Part of a small language model's weights.
Architecture: RMSNorm before each block, no biases in attention or MLP, untied embeddings, some layers without attention, local attention windows, value embeddings, hashed n-gram embeddings, a smear gate, capped logits.
Training: 226M tokens, 6894 steps.
Each number is 50 + 12 x the weight over its row's rms, rounded and kept within 0 to 99. Layers, rows and columns count from 0. The size before them is the row's rms in percent of the matrix's.

# up: layer 7 MLP up, 1024x256, rms 0.13, rows 89-141, columns 128-191
# down: layer 7 MLP down (transposed), 1024x256, rms 0.0631, rows 89-140, columns 128-191
up89 099:47 43 50 72 47 48 68 39 58 48 43 28 63 37 46 63 29 51 40 43 58 27 35 46 47 54 50 44 63 60 34 36 51 56 60 45 66 41 59 42 53 46 47 64 60 65 49 34 44 38 37 44 35 60 54 55 55 34 71 46 59 47 50 21
down89 101:39 49 47 57 27 39 29 51 57 46 49 55 43 46 27 64 37 70 53 64 53 57 65 47 41 59 62 61 63 48 22 52 62 67 25 48 65 54 63 53 63 58 42 56 21 62 43 53 45 38 52 62 57 72 42 74 36 35 64 43 25 40 54 48
up90 102:56 54 64 48 55 48 48 43 54 40 57 48 47 59 54 42 48 51 69 57 54 49 52 58 43 48 48 44 37 56 53 57 69 52 47 57 45 74 37 60 33 68 57 39 43 39 48 57 30 75 29 43 28 46 58 63 61 48 55 47 59 57 39 26
down90 098:36 34 49 40 67 50 48 58 36 68 36 47 50 47 48 45 42 57 32 38 52 61 50 34 55 49 60 72 36 46 64 43 40 57 35 51 65 56 68 40 42 34 50 48 52 21 65 40 65 60 67 30 63 48 39 31 35 45 40 42 59 61 52 67
up91 101:46 50 57 48 41 55 54 53 41 56 56 56 38 59 48 62 49 78 55 49 33 62 21 36 62 37 34 37 45 47 40 40 50 59 57 70 51 51 58 30 47 23 77 62 60 49 72 49 33 51 51 45 48 43 41 59 55 53 54 52 73 45 58 49
down91 099:54 31 51 38 58 51 46 69 59 47 35 37 35 57 39 59 51 67 51 79 48 61 44 36 41 62 38 40 31 58 55 32 64 58 65 62 50 50 54 43 52 53 49 60 49 44 82 46 53 31 62 49 58 30 43 66 43 42 50 38 60 50 74 50
up92 097:41 59 48 71 29 60 39 46 46 34 45 44 67 34 47 52 49 44 45 47 53 55 30 52 52 52 40 36 67 24 51 55 61 57 45 24 59 42 61 39 50 58 33 67 48 63 55 59 65 61 53 44 40 59 34 74 51 44 45 69 46 52 40 54
down92 100:54 65 52 41 51 37 42 56 35 59 81 56 58 56 43 63 56 37 53 68 42 37 59 31 57 45 61 46 61 51 63 44 55 27 53 53 55 46 51 60 61 62 56 38 54 61 55 55 62 45 61 75 66 61 43 31 58 32 37 67 62 54 34 49
up93 097:57 44 59 51 48 38 49 32 74 72 57 69 49 28 62 51 43 58 58 38 43 53 50 36 73 62 31 43 41 60 46 25 53 45 45 52 72 57 55 55 60 63 38 43 42 40 52 59 32 43 64 67 23 48 50 55 49 51 29 58 55 43 53 34
down93 098:49 55 53 57 39 42 64 46 45 55 62 52 41 35 65 57 28 55 47 73 62 62 75 47 71 32 53 45 28 44 60 34 49 55 41 42 54 71 41 45 75 63 53 35 50 50 69 53 46 44 38 70 64 43 45 50 37 46 52 59 57 54 57 36
up94 103:50 20 54 25 49 56 24 57 39 57 56 75 67 36 52 60 59 69 41 58 52 59 64 51 48 56 32 68 52 55 29 59 41 42 24 59 42 46 50 74 42 61 41 48 29 52 38 44 62 50 58 48 35 56 50 77 60 60 53 47 41 35 42 52
down94 101:54 33 40 53 38 56 37 43 40 54 52 67 74 32 44 49 55 55 57 55 47 39 48 44 40 51 32 49 60 47 47 60 71 62 56 74 57 23 44 51 49 63 54 40 47 45 67 50 60 47 63 68 24 71 54 64 45 49 50 67 47 48 43 56
up95 100:39 49 48 62 71 59 43 47 45 56 43 40 63 59 43 44 47 45 55 53 60 46 50 42 53 64 48 51 54 58 59 71 46 38 61 67 44 45 62 48 52 70 52 58 50 58 61 74 41 47 58 49 68 46 51 45 61 59 33 53 62 57 59 37
down95 105:65 60 52 52 50 30 17 34 52 30 64 49 54 65 34 73 58 63 15 62 66 71 51 58 43 43 58 54 43 51 61 75 45 51 50 65 41 45 40 61 30 61 68 53 35 54 61 56 39 26 40 60 56 35 32 49 36 57 64 76 66 45 51 72
up96 096:46 40 64 66 56 67 32 38 41 58 64 25 43 31 76 45 33 58 58 33 53 73 70 43 55 59 44 49 50 42 49 57 51 62 46 57 38 47 54 59 45 55 61 32 45 43 63 55 65 58 59 62 67 59 49 38 36 39 40 43 66 65 41 45
down96 100:72 49 52 55 46 52 65 45 49 62 55 39 62 24 47 45 64 42 33 45 51 57 54 34 26 30 71 56 39 60 35 42 60 55 38 52 37 75 53 31 53 42 52 42 32 73 57 56 69 68 64 35 43 54 38 43 25 38 75 57 46 44 46 66
up97 099:51 49 74 53 31 74 53 65 61 37 39 63 61 37 53 65 65 31 28 55 56 37 49 63 40 36 64 42 63 82 64 45 62 41 48 45 47 46 47 45 62 39 57 38 25 60 64 52 34 41 71 53 61 51 79 44 68 54 40 35 36 56 40 28
down97 099:52 48 30 47 28 33 43 60 30 59 53 43 63 71 46 49 38 54 73 61 51 48 21 26 57 58 54 61 25 44 38 40 46 51 67 65 45 30 38 48 32 56 60 65 67 32 45 61 53 49 62 55 46 39 39 53 56 44 53 57 67 47 55 60
up98 097:47 37 47 59 63 48 59 58 42 57 53 35 44 71 45 65 26 51 46 70 31 51 47 68 37 60 27 52 59 64 65 51 30 46 40 52 55 48 43 48 48 57 54 46 62 32 45 59 52 61 50 45 42 47 59 30 37 77 39 45 58 40 53 56
down98 099:60 57 48 50 60 44 33 53 34 29 33 62 56 19 40 57 64 66 35 54 44 52 47 33 51 51 53 37 42 57 58 45 70 61 49 39 41 59 36 50 54 59 36 54 43 39 43 29 64 38 39 52 55 47 44 67 46 35 51 65 48 67 79 37
up99 091:63 46 45 38 37 66 50 36 70 41 69 60 39 49 50 41 51 60 70 54 22 24 44 46 58 50 65 62 63 37 43 61 52 60 67 62 24 43 42 53 59 43 46 74 69 64 35 26 40 64 58 42 59 36 48 61 59 61 46 61 09 42 56 56
down99 094:64 63 40 45 48 62 51 64 57 28 62 59 60 59 27 73 58 36 50 59 54 73 53 46 55 40 50 28 29 51 46 37 43 55 43 61 63 76 49 34 72 40 25 43 36 37 18 52 46 58 71 70 53 55 54 67 66 46 44 41 37 75 44 56
up100 100:47 44 64 50 53 55 62 28 51 36 68 60 29 36 40 59 26 62 43 30 74 21 52 63 54 46 49 39 54 50 54 44 37 41 47 40 35 39 46 53 50 46 49 49 27 56 39 52 49 53 76 28 59 41 69 56 57 42 80 41 58 46 56 54
down100 103:42 59 51 56 39 62 58 52 52 74 31 35 79 46 46 42 49 39 45 46 62 70 30 54 28 28 44 54 50 52 48 59 60 67 51 40 46 35 46 47 52 74 52 71 46 58 42 69 37 66 55 39 41 56 44 67 46 63 56 50 55 40 50 33
up101 093:43 46 49 56 34 64 39 35 62 42 47 76 48 46 74 65 72 35 53 48 63 48 75 77 38 37 45 46 58 61 42 43 63 44 35 80 40 48 61 70 60 24 60 56 36 67 46 65 26 47 56 69 46 57 50 46 43 52 39 37 33 45 64 36
down101 094:30 36 52 46 22 50 23 58 51 46 54 48 36 49 62 38 49 57 44 52 57 61 62 40 47 65 22 51 52 44 31 48 69 60 47 43 59 60 55 56 47 32 52 51 49 20 64 29 37 37 51 86 44 38 69 37 17 51 33 54 38 45 35 42
up102 096:67 58 63 43 56 55 35 43 49 57 57 48 44 27 51 39 58 42 61 64 64 51 40 44 39 72 38 48 62 57 64 48 63 42 26 59 43 50 57 46 53 54 65 50 58 53 30 42 74 63 66 33 38 49 32 49 63 73 68 43 70 50 47 61
down102 100:61 55 56 37 61 24 18 49 57 47 44 52 53 45 46 51 59 48 49 47 64 43 54 52 48 68 71 51 41 64 53 44 59 41 60 65 48 64 42 58 39 66 77 45 07 51 60 46 40 44 55 67 56 50 50 49 53 47 50 68 31 60 41 62
up103 090:52 47 64 46 50 66 49 55 60 45 46 76 47 65 40 71 52 62 63 37 58 44 48 43 55 44 41 71 64 43 44 45 40 48 54 60 49 57 55 68 41 45 60 69 43 63 54 60 67 64 13 69 61 52 34 48 56 58 53 33 39 72 70 55
down103 096:60 62 57 60 58 48 52 49 46 44 42 43 50 39 47 37 49 70 60 48 34 42 56 58 57 31 71 39 21 26 63 44 46 34 54 53 42 30 72 44 51 62 51 36 18 56 52 37 47 61 66 36 38 61 57 33 55 53 28 53 48 56 50 42
up104 100:55 70 52 67 24 54 37 45 42 66 52 60 47 45 72 56 46 70 64 40 30 49 59 50 55 39 30 60 50 35 52 52 40 49 46 60 43 45 44 42 45 38 78 56 50 23 57 44 39 48 44 58 45 45 48 47 50 39 67 26 57 55 46 33
down104 098:50 70 47 48 37 58 41 35 47 60 41 54 57 40 73 60 58 40 65 39 27 65 75 43 59 51 58 61 58 40 44 45 45 57 48 45 65 54 41 45 44 53 59 50 45 52 61 46 58 25 41 45 56 52 22 58 52 35 49 50 51 52 54 33
up105 106:47 45 42 45 38 48 43 54 46 70 55 36 47 53 45 39 70 42 38 47 64 45 51 39 55 22 33 62 32 49 56 51 41 31 63 74 46 38 35 15 61 45 49 42 47 47 45 36 29 45 66 31 54 36 65 36 64 41 51 40 52 71 34 53
down105 102:53 51 48 35 45 46 51 54 52 60 38 44 62 45 37 62 47 46 47 51 52 47 45 26 66 60 40 61 33 73 36 42 44 53 38 51 39 61 52 38 50 43 56 46 32 61 31 36 33 49 53 41 57 48 59 42 44 48 44 58 49 62 70 42
up106 103:61 40 44 33 55 48 65 42 39 60 52 56 22 49 60 40 50 43 59 59 40 55 45 28 45 46 10 59 60 66 46 55 51 35 35 63 46 40 61 44 49 47 33 52 59 28 45 41 40 33 55 49 31 70 50 47 68 62 34 51 38 35 54 33
down106 100:42 58 48 54 49 46 67 67 61 45 64 51 42 35 51 50 71 35 55 69 55 62 55 38 55 54 46 50 64 42 32 47 71 61 47 53 39 03 43 43 35 55 61 42 63 52 71 30 55 42 55 54 42 83 57 55 48 47 34 41 59 49 67 43
up107 107:34 56 45 48 57 72 55 54 41 65 44 47 54 44 59 61 41 45 58 70 55 60 58 66 61 59 43 38 69 43 73 50 66 60 54 55 38 41 42 46 46 56 47 51 55 39 36 46 69 23 49 31 48 56 52 71 34 37 52 34 60 42 52 18
down107 107:38 41 60 34 55 49 64 32 31 61 40 51 59 41 55 55 51 41 57 40 40 53 42 63 49 55 33 30 58 55 38 55 49 63 37 52 45 58 42 52 30 59 61 58 48 53 69 52 66 77 34 64 35 39 59 56 59 40 63 50 51 45 59 37
up108 097:54 65 55 46 53 56 42 55 51 45 48 45 51 60 55 56 61 46 64 38 66 42 39 41 52 60 61 53 57 59 37 75 41 73 60 46 27 48 28 59 50 55 62 36 47 62 50 31 53 51 36 42 63 66 33 58 58 38 42 53 41 53 62 59
down108 104:50 57 70 50 57 37 45 68 51 50 49 57 43 32 40 41 53 43 40 36 45 72 35 57 40 63 58 50 42 62 68 30 57 36 45 50 40 52 41 37 34 29 68 59 55 52 51 29 32 65 27 30 39 64 54 28 51 36 37 49 63 52 59 55
up109 103:55 29 57 64 63 49 51 56 42 44 52 51 55 55 46 40 76 66 58 41 36 70 29 57 47 51 35 34 72 44 50 64 61 42 42 33 48 45 45 46 32 66 44 49 63 27 60 49 61 53 45 48 44 71 30 53 84 70 39 53 57 38 49 43
down109 101:34 62 34 39 53 67 74 77 47 62 53 46 58 67 36 56 53 48 33 49 64 49 54 45 63 51 66 62 54 57 45 37 25 51 45 53 42 49 37 63 68 28 46 49 56 58 37 52 30 66 48 64 70 52 64 39 28 35 44 62 40 63 60 81
up110 099:46 42 54 61 37 57 55 47 29 41 44 72 27 61 54 35 48 41 38 59 42 46 49 49 27 52 39 58 30 50 55 71 50 61 47 39 58 57 57 71 33 42 61 67 60 54 59 44 66 72 30 49 26 74 51 63 67 47 69 52 52 39 46 61
down110 101:35 57 56 72 47 63 54 53 76 50 53 74 47 50 45 60 59 60 56 50 64 52 51 45 23 39 58 43 35 25 69 63 45 48 48 46 57 71 42 48 68 59 35 39 73 59 48 29 38 71 65 58 67 28 47 76 63 61 55 54 51 54 42 39
up111 105:50 58 40 51 44 60 41 56 47 35 56 24 54 42 49 37 64 58 50 65 76 57 57 50 40 33 40 55 59 56 22 53 61 51 49 22 55 42 51 62 61 50 46 32 45 56 37 38 38 48 39 30 53 55 59 56 43 55 29 63 51 57 29 53
down111 102:49 60 68 38 57 54 40 37 72 54 45 66 41 50 18 31 77 55 65 46 47 63 62 58 48 45 69 20 38 50 55 62 48 38 81 51 45 32 37 37 45 51 33 54 47 59 27 48 53 22 46 57 63 55 61 50 37 43 38 43 64 50 61 35
up112 104:53 76 56 25 49 60 67 53 55 33 58 71 42 61 61 55 49 51 48 58 52 60 52 48 49 31 74 43 43 53 54 66 64 64 66 59 40 66 42 63 68 54 63 59 53 46 36 38 32 58 82 59 86 61 61 40 66 51 50 54 39 27 23 43
down112 104:52 61 32 32 68 61 65 49 31 37 75 59 28 66 53 61 68 64 37 59 52 33 39 59 55 36 57 37 42 51 56 44 63 56 87 55 38 62 48 61 55 36 49 72 55 39 43 62 41 35 50 57 64 43 50 42 41 50 21 48 60 48 55 54
up113 093:37 65 78 47 54 44 44 45 45 56 47 39 34 36 30 54 68 52 51 47 23 65 52 71 70 49 58 56 54 55 54 64 40 48 49 42 41 54 66 46 37 42 57 56 46 59 44 55 53 38 72 43 54 52 57 43 29 56 75 49 54 37 57 33
down113 096:62 51 66 36 70 55 38 45 42 44 63 40 47 27 36 67 71 65 60 49 51 73 47 56 63 52 50 52 18 36 46 59 36 44 48 45 47 51 59 43 64 42 60 58 54 50 58 50 55 49 50 54 54 40 56 61 55 62 41 59 51 45 40 54
up114 108:11 51 53 40 38 56 45 38 41 38 36 23 48 61 65 67 68 26 67 31 46 35 47 54 54 43 27 54 54 63 38 67 57 69 47 42 55 46 48 41 54 48 63 38 56 70 27 73 43 52 44 61 57 74 66 69 56 54 45 38 48 46 54 63
down114 105:50 39 46 37 63 46 74 43 51 41 34 53 45 48 62 55 46 24 59 59 44 16 65 67 56 39 38 53 47 59 37 41 54 62 41 50 61 49 49 46 50 45 61 52 52 86 43 61 59 56 45 58 37 75 44 58 43 53 49 47 74 41 81 55
up115 104:52 21 70 53 57 45 46 59 45 43 48 45 56 54 66 45 67 67 47 53 42 48 46 45 46 08 51 42 69 38 32 61 68 53 60 48 61 35 57 53 57 32 39 57 42 66 66 55 36 61 44 55 40 50 50 55 60 56 51 47 70 23 36 70
down115 101:61 25 51 41 60 55 59 44 52 50 53 68 42 47 54 23 46 56 49 80 26 62 48 31 48 63 48 50 53 56 38 61 52 45 62 49 54 45 67 35 51 38 49 53 50 63 46 67 37 58 34 43 43 67 65 55 53 53 56 57 58 63 52 52
up116 102:46 55 59 64 34 41 51 51 59 67 55 50 53 72 60 32 36 54 58 51 46 47 68 40 68 25 37 49 59 37 49 61 53 49 52 61 60 40 74 53 45 28 56 55 31 36 57 47 62 55 60 62 37 51 55 65 49 32 38 61 59 59 50 44
down116 098:37 54 44 40 31 33 56 61 57 59 47 55 71 44 45 28 31 62 55 53 59 53 61 46 61 55 51 80 56 41 50 64 49 51 50 31 53 45 70 50 51 29 52 40 67 69 53 59 64 68 52 69 56 58 47 64 57 47 32 49 71 51 55 59
up117 096:60 43 40 53 63 51 31 40 66 57 61 76 51 57 51 47 41 43 63 74 48 60 46 32 71 46 34 52 48 40 59 46 30 35 45 67 52 49 58 60 53 36 74 46 26 47 86 72 39 38 67 50 58 61 59 51 43 43 60 55 71 47 52 41
down117 097:32 44 44 44 51 48 48 42 67 55 60 39 69 14 61 44 58 46 49 73 45 40 37 49 33 67 49 49 55 46 34 50 53 71 50 47 40 49 40 33 63 25 58 37 43 67 47 56 46 41 27 82 47 49 42 59 68 76 45 52 34 71 51 65
up118 099:41 44 65 42 41 45 24 66 68 60 40 49 59 49 47 58 26 55 58 73 39 58 53 47 47 38 34 59 44 58 47 44 59 70 69 45 48 55 33 44 47 32 64 31 57 72 55 54 41 50 56 52 51 18 61 43 33 57 49 62 49 38 71 56
down118 095:43 68 57 63 28 61 30 69 69 56 36 41 62 41 38 62 26 49 54 68 61 43 44 33 58 48 45 43 51 36 65 31 55 53 66 38 42 68 47 61 50 41 48 57 53 65 76 66 55 42 52 54 58 30 55 49 44 59 43 56 46 57 45 50
up119 095:55 64 47 47 47 40 38 52 45 24 53 46 51 38 57 44 46 54 29 71 64 62 52 63 74 48 65 36 46 44 35 63 46 38 34 36 42 43 71 51 54 55 64 63 52 73 34 37 53 50 36 44 42 40 55 47 15 36 42 60 80 59 23 35
down119 090:49 34 61 49 37 47 37 53 54 42 39 52 66 64 50 64 39 26 33 38 62 41 43 43 79 65 81 32 57 60 51 47 83 42 45 68 59 33 46 56 42 36 43 41 59 66 30 52 60 50 66 53 42 48 46 44 39 50 52 57 49 29 44 56
up120 101:47 49 68 63 31 52 49 40 54 30 25 70 53 33 47 40 44 32 43 34 55 57 62 28 46 82 45 60 62 34 38 56 67 62 65 55 60 54 47 46 33 58 57 47 44 74 50 57 49 42 54 57 37 58 58 24 24 52 40 57 43 37 59 49
down120 099:36 50 46 34 72 58 52 32 58 58 44 35 42 66 45 56 64 48 53 39 30 39 48 40 44 35 37 60 54 41 53 60 45 56 52 49 39 46 62 50 36 34 56 29 41 50 71 59 55 50 39 37 46 30 60 44 49 57 67 72 44 28 55 38
up121 100:48 41 35 50 56 45 57 50 60 58 67 38 40 44 53 45 59 37 36 40 55 49 39 46 62 45 51 54 52 52 41 53 55 59 53 50 52 51 24 50 58 40 64 55 30 59 63 63 49 44 49 46 46 35 58 48 87 53 59 44 42 62 49 39
down121 098:53 49 70 49 44 52 61 77 51 58 50 61 38 41 48 40 60 42 60 61 34 46 55 33 45 48 33 35 34 52 46 36 42 80 67 59 58 64 60 68 75 33 44 51 57 55 50 70 61 28 50 51 34 46 64 67 39 64 48 43 49 60 40 54
up122 096:53 50 47 65 48 55 39 48 60 33 60 48 40 48 38 72 57 50 66 39 46 65 48 39 45 49 61 41 62 51 60 45 56 46 38 45 54 44 50 68 41 51 56 57 35 72 51 62 52 54 26 61 79 53 73 63 70 47 62 63 55 41 45 38
down122 100:50 43 60 47 39 66 44 47 62 46 35 35 46 39 31 59 56 66 64 54 40 71 41 44 52 63 63 41 35 39 55 36 69 53 54 46 62 41 51 57 50 39 66 57 47 70 41 57 67 64 34 70 48 65 56 75 53 60 50 45 58 47 46 41
up123 100:43 37 57 49 44 67 52 54 58 66 69 53 63 12 64 46 49 36 30 39 31 65 46 43 64 38 48 53 40 52 53 58 52 47 38 48 39 52 60 16 54 43 26 68 48 48 43 57 50 52 21 44 55 41 31 55 53 43 29 54 62 56 53 56
down123 099:43 76 54 43 49 46 48 32 46 60 31 78 51 37 66 53 59 68 23 65 47 51 66 58 35 47 69 45 58 46 42 73 47 46 47 39 36 58 45 27 44 57 49 50 55 54 54 50 38 53 53 34 22 34 35 37 63 38 29 69 52 52 72 46
up124 100:29 59 47 33 53 59 59 44 61 33 73 49 46 39 51 41 56 42 38 44 48 54 50 60 52 29 36 49 61 33 51 54 51 35 30 33 44 45 33 48 64 60 52 54 47 50 45 24 38 51 44 62 45 33 50 37 41 59 46 16 48 57 67 73
down124 101:49 34 50 49 46 45 32 54 42 58 48 45 64 62 37 41 59 54 38 55 50 28 44 57 75 59 40 57 44 11 70 61 40 57 59 46 43 51 48 42 33 47 47 56 46 55 29 41 54 55 57 48 61 54 45 48 47 25 53 23 35 51 71 61
up125 104:61 32 47 61 48 53 34 41 41 61 60 60 61 37 50 45 44 45 36 53 51 76 36 39 58 46 46 63 47 59 52 50 26 46 56 28 24 53 33 32 36 44 47 33 61 52 47 60 35 49 46 39 57 55 54 57 53 56 50 43 46 40 59 47
down125 104:56 43 47 57 49 48 51 59 31 59 64 35 46 37 69 59 52 46 55 45 65 76 38 55 42 52 61 53 52 64 60 31 30 63 81 41 36 76 28 52 32 25 45 34 36 58 49 60 42 43 41 58 44 40 48 47 50 67 56 66 44 34 46 55
up126 094:72 40 57 60 51 45 55 52 10 56 54 49 68 51 43 49 65 68 49 48 60 45 34 39 44 56 57 55 65 41 54 45 57 54 54 43 48 37 54 42 59 72 39 55 25 47 71 65 70 59 39 54 55 54 42 35 73 45 34 69 62 71 48 48
down126 091:64 44 42 49 46 69 62 80 40 44 52 40 56 47 66 50 47 54 54 71 31 34 44 57 54 58 63 69 38 62 57 47 43 52 65 74 55 44 56 37 72 79 53 50 36 72 62 53 67 66 40 49 48 41 46 49 55 50 54 42 57 61 42 59
up127 102:64 47 48 50 55 63 48 65 52 49 52 48 59 79 43 51 41 35 67 28 54 34 42 68 22 24 38 57 55 62 46 34 28 35 48 42 44 53 43 37 61 55 51 58 48 45 65 49 36 52 42 33 43 52 66 16 56 54 46 68 49 46 65 53
down127 095:72 34 68 43 39 52 28 34 75 51 50 55 61 69 21 49 63 56 46 35 59 41 46 48 38 38 43 31 36 51 61 60 52 34 37 51 62 47 46 42 61 47 50 54 59 56 56 50 42 37 35 59 55 62 63 23 37 49 39 55 64 34 26 54
up128 102:57 50 63 59 59 52 33 39 58 63 53 49 56 67 46 59 77 67 53 37 55 37 45 45 23 37 49 71 21 54 31 68 41 56 63 20 43 51 67 42 56 30 51 46 54 50 47 45 60 47 43 65 47 47 45 56 26 37 48 45 59 52 59 49
down128 095:66 52 63 44 40 39 47 36 58 51 43 33 51 58 45 37 27 51 46 58 35 51 39 41 42 34 53 56 51 45 39 57 09 31 43 53 47 38 56 66 47 44 47 72 48 67 46 75 63 51 59 60 56 48 45 50 38 52 48 54 51 42 57 42
up129 101:68 67 25 52 45 82 48 68 37 58 31 45 38 48 75 56 53 62 44 53 55 52 58 56 72 40 42 61 68 64 56 43 40 38 60 59 59 44 33 40 72 58 45 35 45 50 53 56 68 33 32 83 49 55 60 55 66 43 44 63 69 76 56 51
down129 099:44 62 33 43 60 77 49 61 54 54 54 47 66 43 57 49 49 46 57 39 64 36 49 64 53 55 42 56 43 56 46 47 27 34 40 54 59 18 50 54 54 58 54 40 57 37 52 81 56 34 61 54 58 51 60 53 52 48 54 54 66 79 34 56
up130 106:48 42 56 47 35 40 62 37 65 56 67 37 51 73 44 68 54 69 53 51 37 42 34 45 49 41 57 68 66 51 45 46 44 53 34 50 58 58 65 61 51 27 59 43 55 51 30 44 43 23 36 39 60 60 61 20 48 59 40 59 35 23 42 29
down130 103:44 70 50 22 47 56 64 20 62 70 56 42 38 49 47 63 67 46 38 31 49 40 65 47 49 33 43 51 71 28 53 39 49 57 56 40 35 27 62 60 49 48 59 62 29 52 51 42 53 49 45 68 29 49 65 37 52 29 43 48 29 37 51 39
up131 104:43 55 62 77 61 76 34 58 35 58 46 43 48 48 44 56 62 43 59 46 64 63 55 32 39 62 68 50 71 46 54 52 48 46 70 62 25 57 49 57 55 42 53 50 61 46 52 66 46 68 49 33 66 42 33 50 67 60 58 55 32 37 39 18
down131 102:43 61 57 51 48 63 42 72 62 41 63 39 57 83 53 60 41 57 48 48 68 47 39 45 31 58 56 59 56 42 56 59 51 43 58 33 55 49 23 52 65 50 51 41 47 72 37 66 52 46 32 54 56 67 34 51 54 76 57 49 43 67 32 73
up132 094:43 40 55 69 55 58 81 39 54 54 49 46 47 54 58 50 47 50 61 44 73 38 56 59 62 44 49 30 44 33 53 71 44 50 53 58 42 56 51 44 57 34 55 52 38 52 51 42 58 46 70 62 60 59 47 49 56 36 48 60 66 42 51 49
down132 095:64 69 57 60 28 40 51 42 39 48 33 16 61 59 44 33 75 53 78 50 43 75 57 60 49 56 62 44 52 40 58 47 49 44 40 68 41 44 43 41 45 58 66 37 43 48 44 44 40 26 72 41 66 27 68 23 56 50 56 41 38 45 70 31
up133 081:64 73 47 64 58 31 59 50 49 71 55 48 50 43 42 40 52 53 51 33 56 38 50 47 50 46 68 66 70 50 50 85 45 72 48 39 42 38 66 47 38 64 55 51 59 58 55 48 30 62 34 51 34 39 49 42 34 39 61 47 49 48 34 71
down133 089:46 35 44 46 49 47 45 56 56 59 48 42 50 73 30 39 63 48 77 38 49 55 55 30 40 69 61 47 49 38 49 71 60 30 59 52 58 41 49 38 39 60 57 16 63 16 49 51 56 50 44 43 54 21 57 35 71 44 37 43 66 59 37 49
up134 097:42 35 46 30 57 45 48 42 55 42 49 46 64 73 83 50 51 69 29 63 69 49 63 55 72 54 30 40 43 62 45 51 59 64 39 52 25 47 39 49 42 56 55 59 50 54 50 70 66 53 27 47 27 60 48 31 61 43 19 38 44 66 46 63
down134 099:70 42 50 51 51 51 52 35 58 63 64 51 41 75 62 58 43 28 15 44 64 36 64 44 52 70 38 69 37 47 41 58 60 46 72 51 33 48 52 71 47 51 65 37 66 54 43 52 71 67 18 45 58 41 53 53 58 44 44 33 35 50 52 63
up135 104:37 60 56 40 50 58 61 51 48 34 45 46 34 37 72 48 29 39 41 54 57 52 34 47 42 12 49 49 49 51 43 75 50 40 49 45 53 50 47 52 44 60 49 46 56 63 32 35 62 57 53 41 63 66 82 44 60 59 68 52 69 35 69 64
down135 104:52 55 40 55 45 39 32 59 43 41 31 43 41 50 55 37 44 53 23 38 44 55 39 69 49 29 47 53 44 69 55 70 34 44 51 34 57 55 37 57 46 63 51 26 67 77 35 70 71 62 45 26 50 53 57 36 48 52 46 44 61 49 39 69
up136 100:49 39 45 46 40 64 47 52 43 68 59 47 43 44 54 61 44 46 42 35 49 59 41 58 35 34 62 52 69 45 46 55 34 55 51 35 37 57 49 39 74 56 48 46 40 45 60 39 49 56 47 44 52 54 41 49 69 42 71 69 48 65 48 51
down136 101:40 45 38 63 27 48 50 49 32 65 49 49 69 34 58 37 45 48 53 60 55 70 55 57 42 61 32 55 59 58 53 36 44 61 36 59 41 48 46 47 42 66 59 42 55 43 62 39 35 66 47 40 53 45 47 59 34 74 49 36 41 63 34 43
up137 099:53 59 45 47 60 58 50 49 55 60 43 36 64 53 78 44 32 35 48 48 44 42 56 54 68 46 38 66 64 33 57 65 47 43 30 35 76 41 48 60 42 65 58 44 49 78 34 63 46 36 42 77 54 60 50 43 51 53 58 40 53 49 57 54
down137 101:54 53 48 44 34 52 51 48 59 53 32 46 67 51 46 59 28 42 48 42 33 50 28 58 76 47 37 65 50 26 62 51 51 58 60 43 55 54 61 34 28 70 86 46 65 77 38 41 71 48 50 46 65 46 49 48 49 55 53 30 70 61 67 59
up138 099:53 61 34 39 60 49 64 58 52 71 48 35 34 22 59 56 50 39 71 44 52 54 34 44 40 54 44 51 47 43 61 50 49 43 63 35 70 49 75 39 56 66 48 32 66 52 47 43 54 56 62 37 42 62 47 41 57 46 52 53 46 83 77 63
down138 099:49 55 33 41 34 37 36 65 40 35 49 34 56 49 53 60 48 33 40 56 79 37 76 61 49 39 53 45 52 49 34 34 48 56 49 59 43 57 55 60 58 36 26 75 49 45 42 65 56 49 48 59 61 50 50 57 47 63 35 47 61 47 56 60
up139 099:52 70 64 51 38 44 41 46 56 57 51 58 52 50 65 51 46 51 42 43 59 55 50 49 53 36 41 62 69 35 41 46 49 35 42 31 50 51 58 20 67 77 63 39 61 89 32 49 60 57 74 63 47 33 53 55 50 68 52 31 37 55 49 43
down139 101:41 68 57 72 52 37 72 41 80 51 51 50 43 49 56 56 25 65 58 40 53 59 59 55 41 45 42 54 52 35 44 53 59 46 33 40 49 28 42 31 58 54 47 60 49 41 25 45 74 47 67 38 45 37 64 53 57 25 54 45 50 40 63 36
up140 099:60 69 39 44 64 65 47 52 58 58 40 48 57 60 46 33 65 53 34 28 65 21 59 58 37 26 50 54 65 57 66 51 41 48 54 48 40 51 36 33 73 48 30 68 34 40 31 49 33 42 57 46 69 34 55 27 41 51 49 48 55 52 51 50
down140 098:68 57 28 57 61 61 37 50 33 41 41 58 40 61 69 42 66 73 51 43 77 46 74 80 39 45 61 49 51 47 60 41 53 56 50 56 58 38 59 39 49 48 51 63 63 58 58 42 11 43 35 42 44 48 55 59 35 49 72 41 53 56 41 42
up141 093:67 43 58 25 52 55 27 53 48 54 60 51 74 49 33 44 54 23 45 41 53 55 50 38 66 51 42 64 26 39 32 45 82 62 66 59 80 21 59 50 43 28 61 50 48 38 53 52 49 54 27 45 45 50 66 49 48 44 53 53 53 59 25 38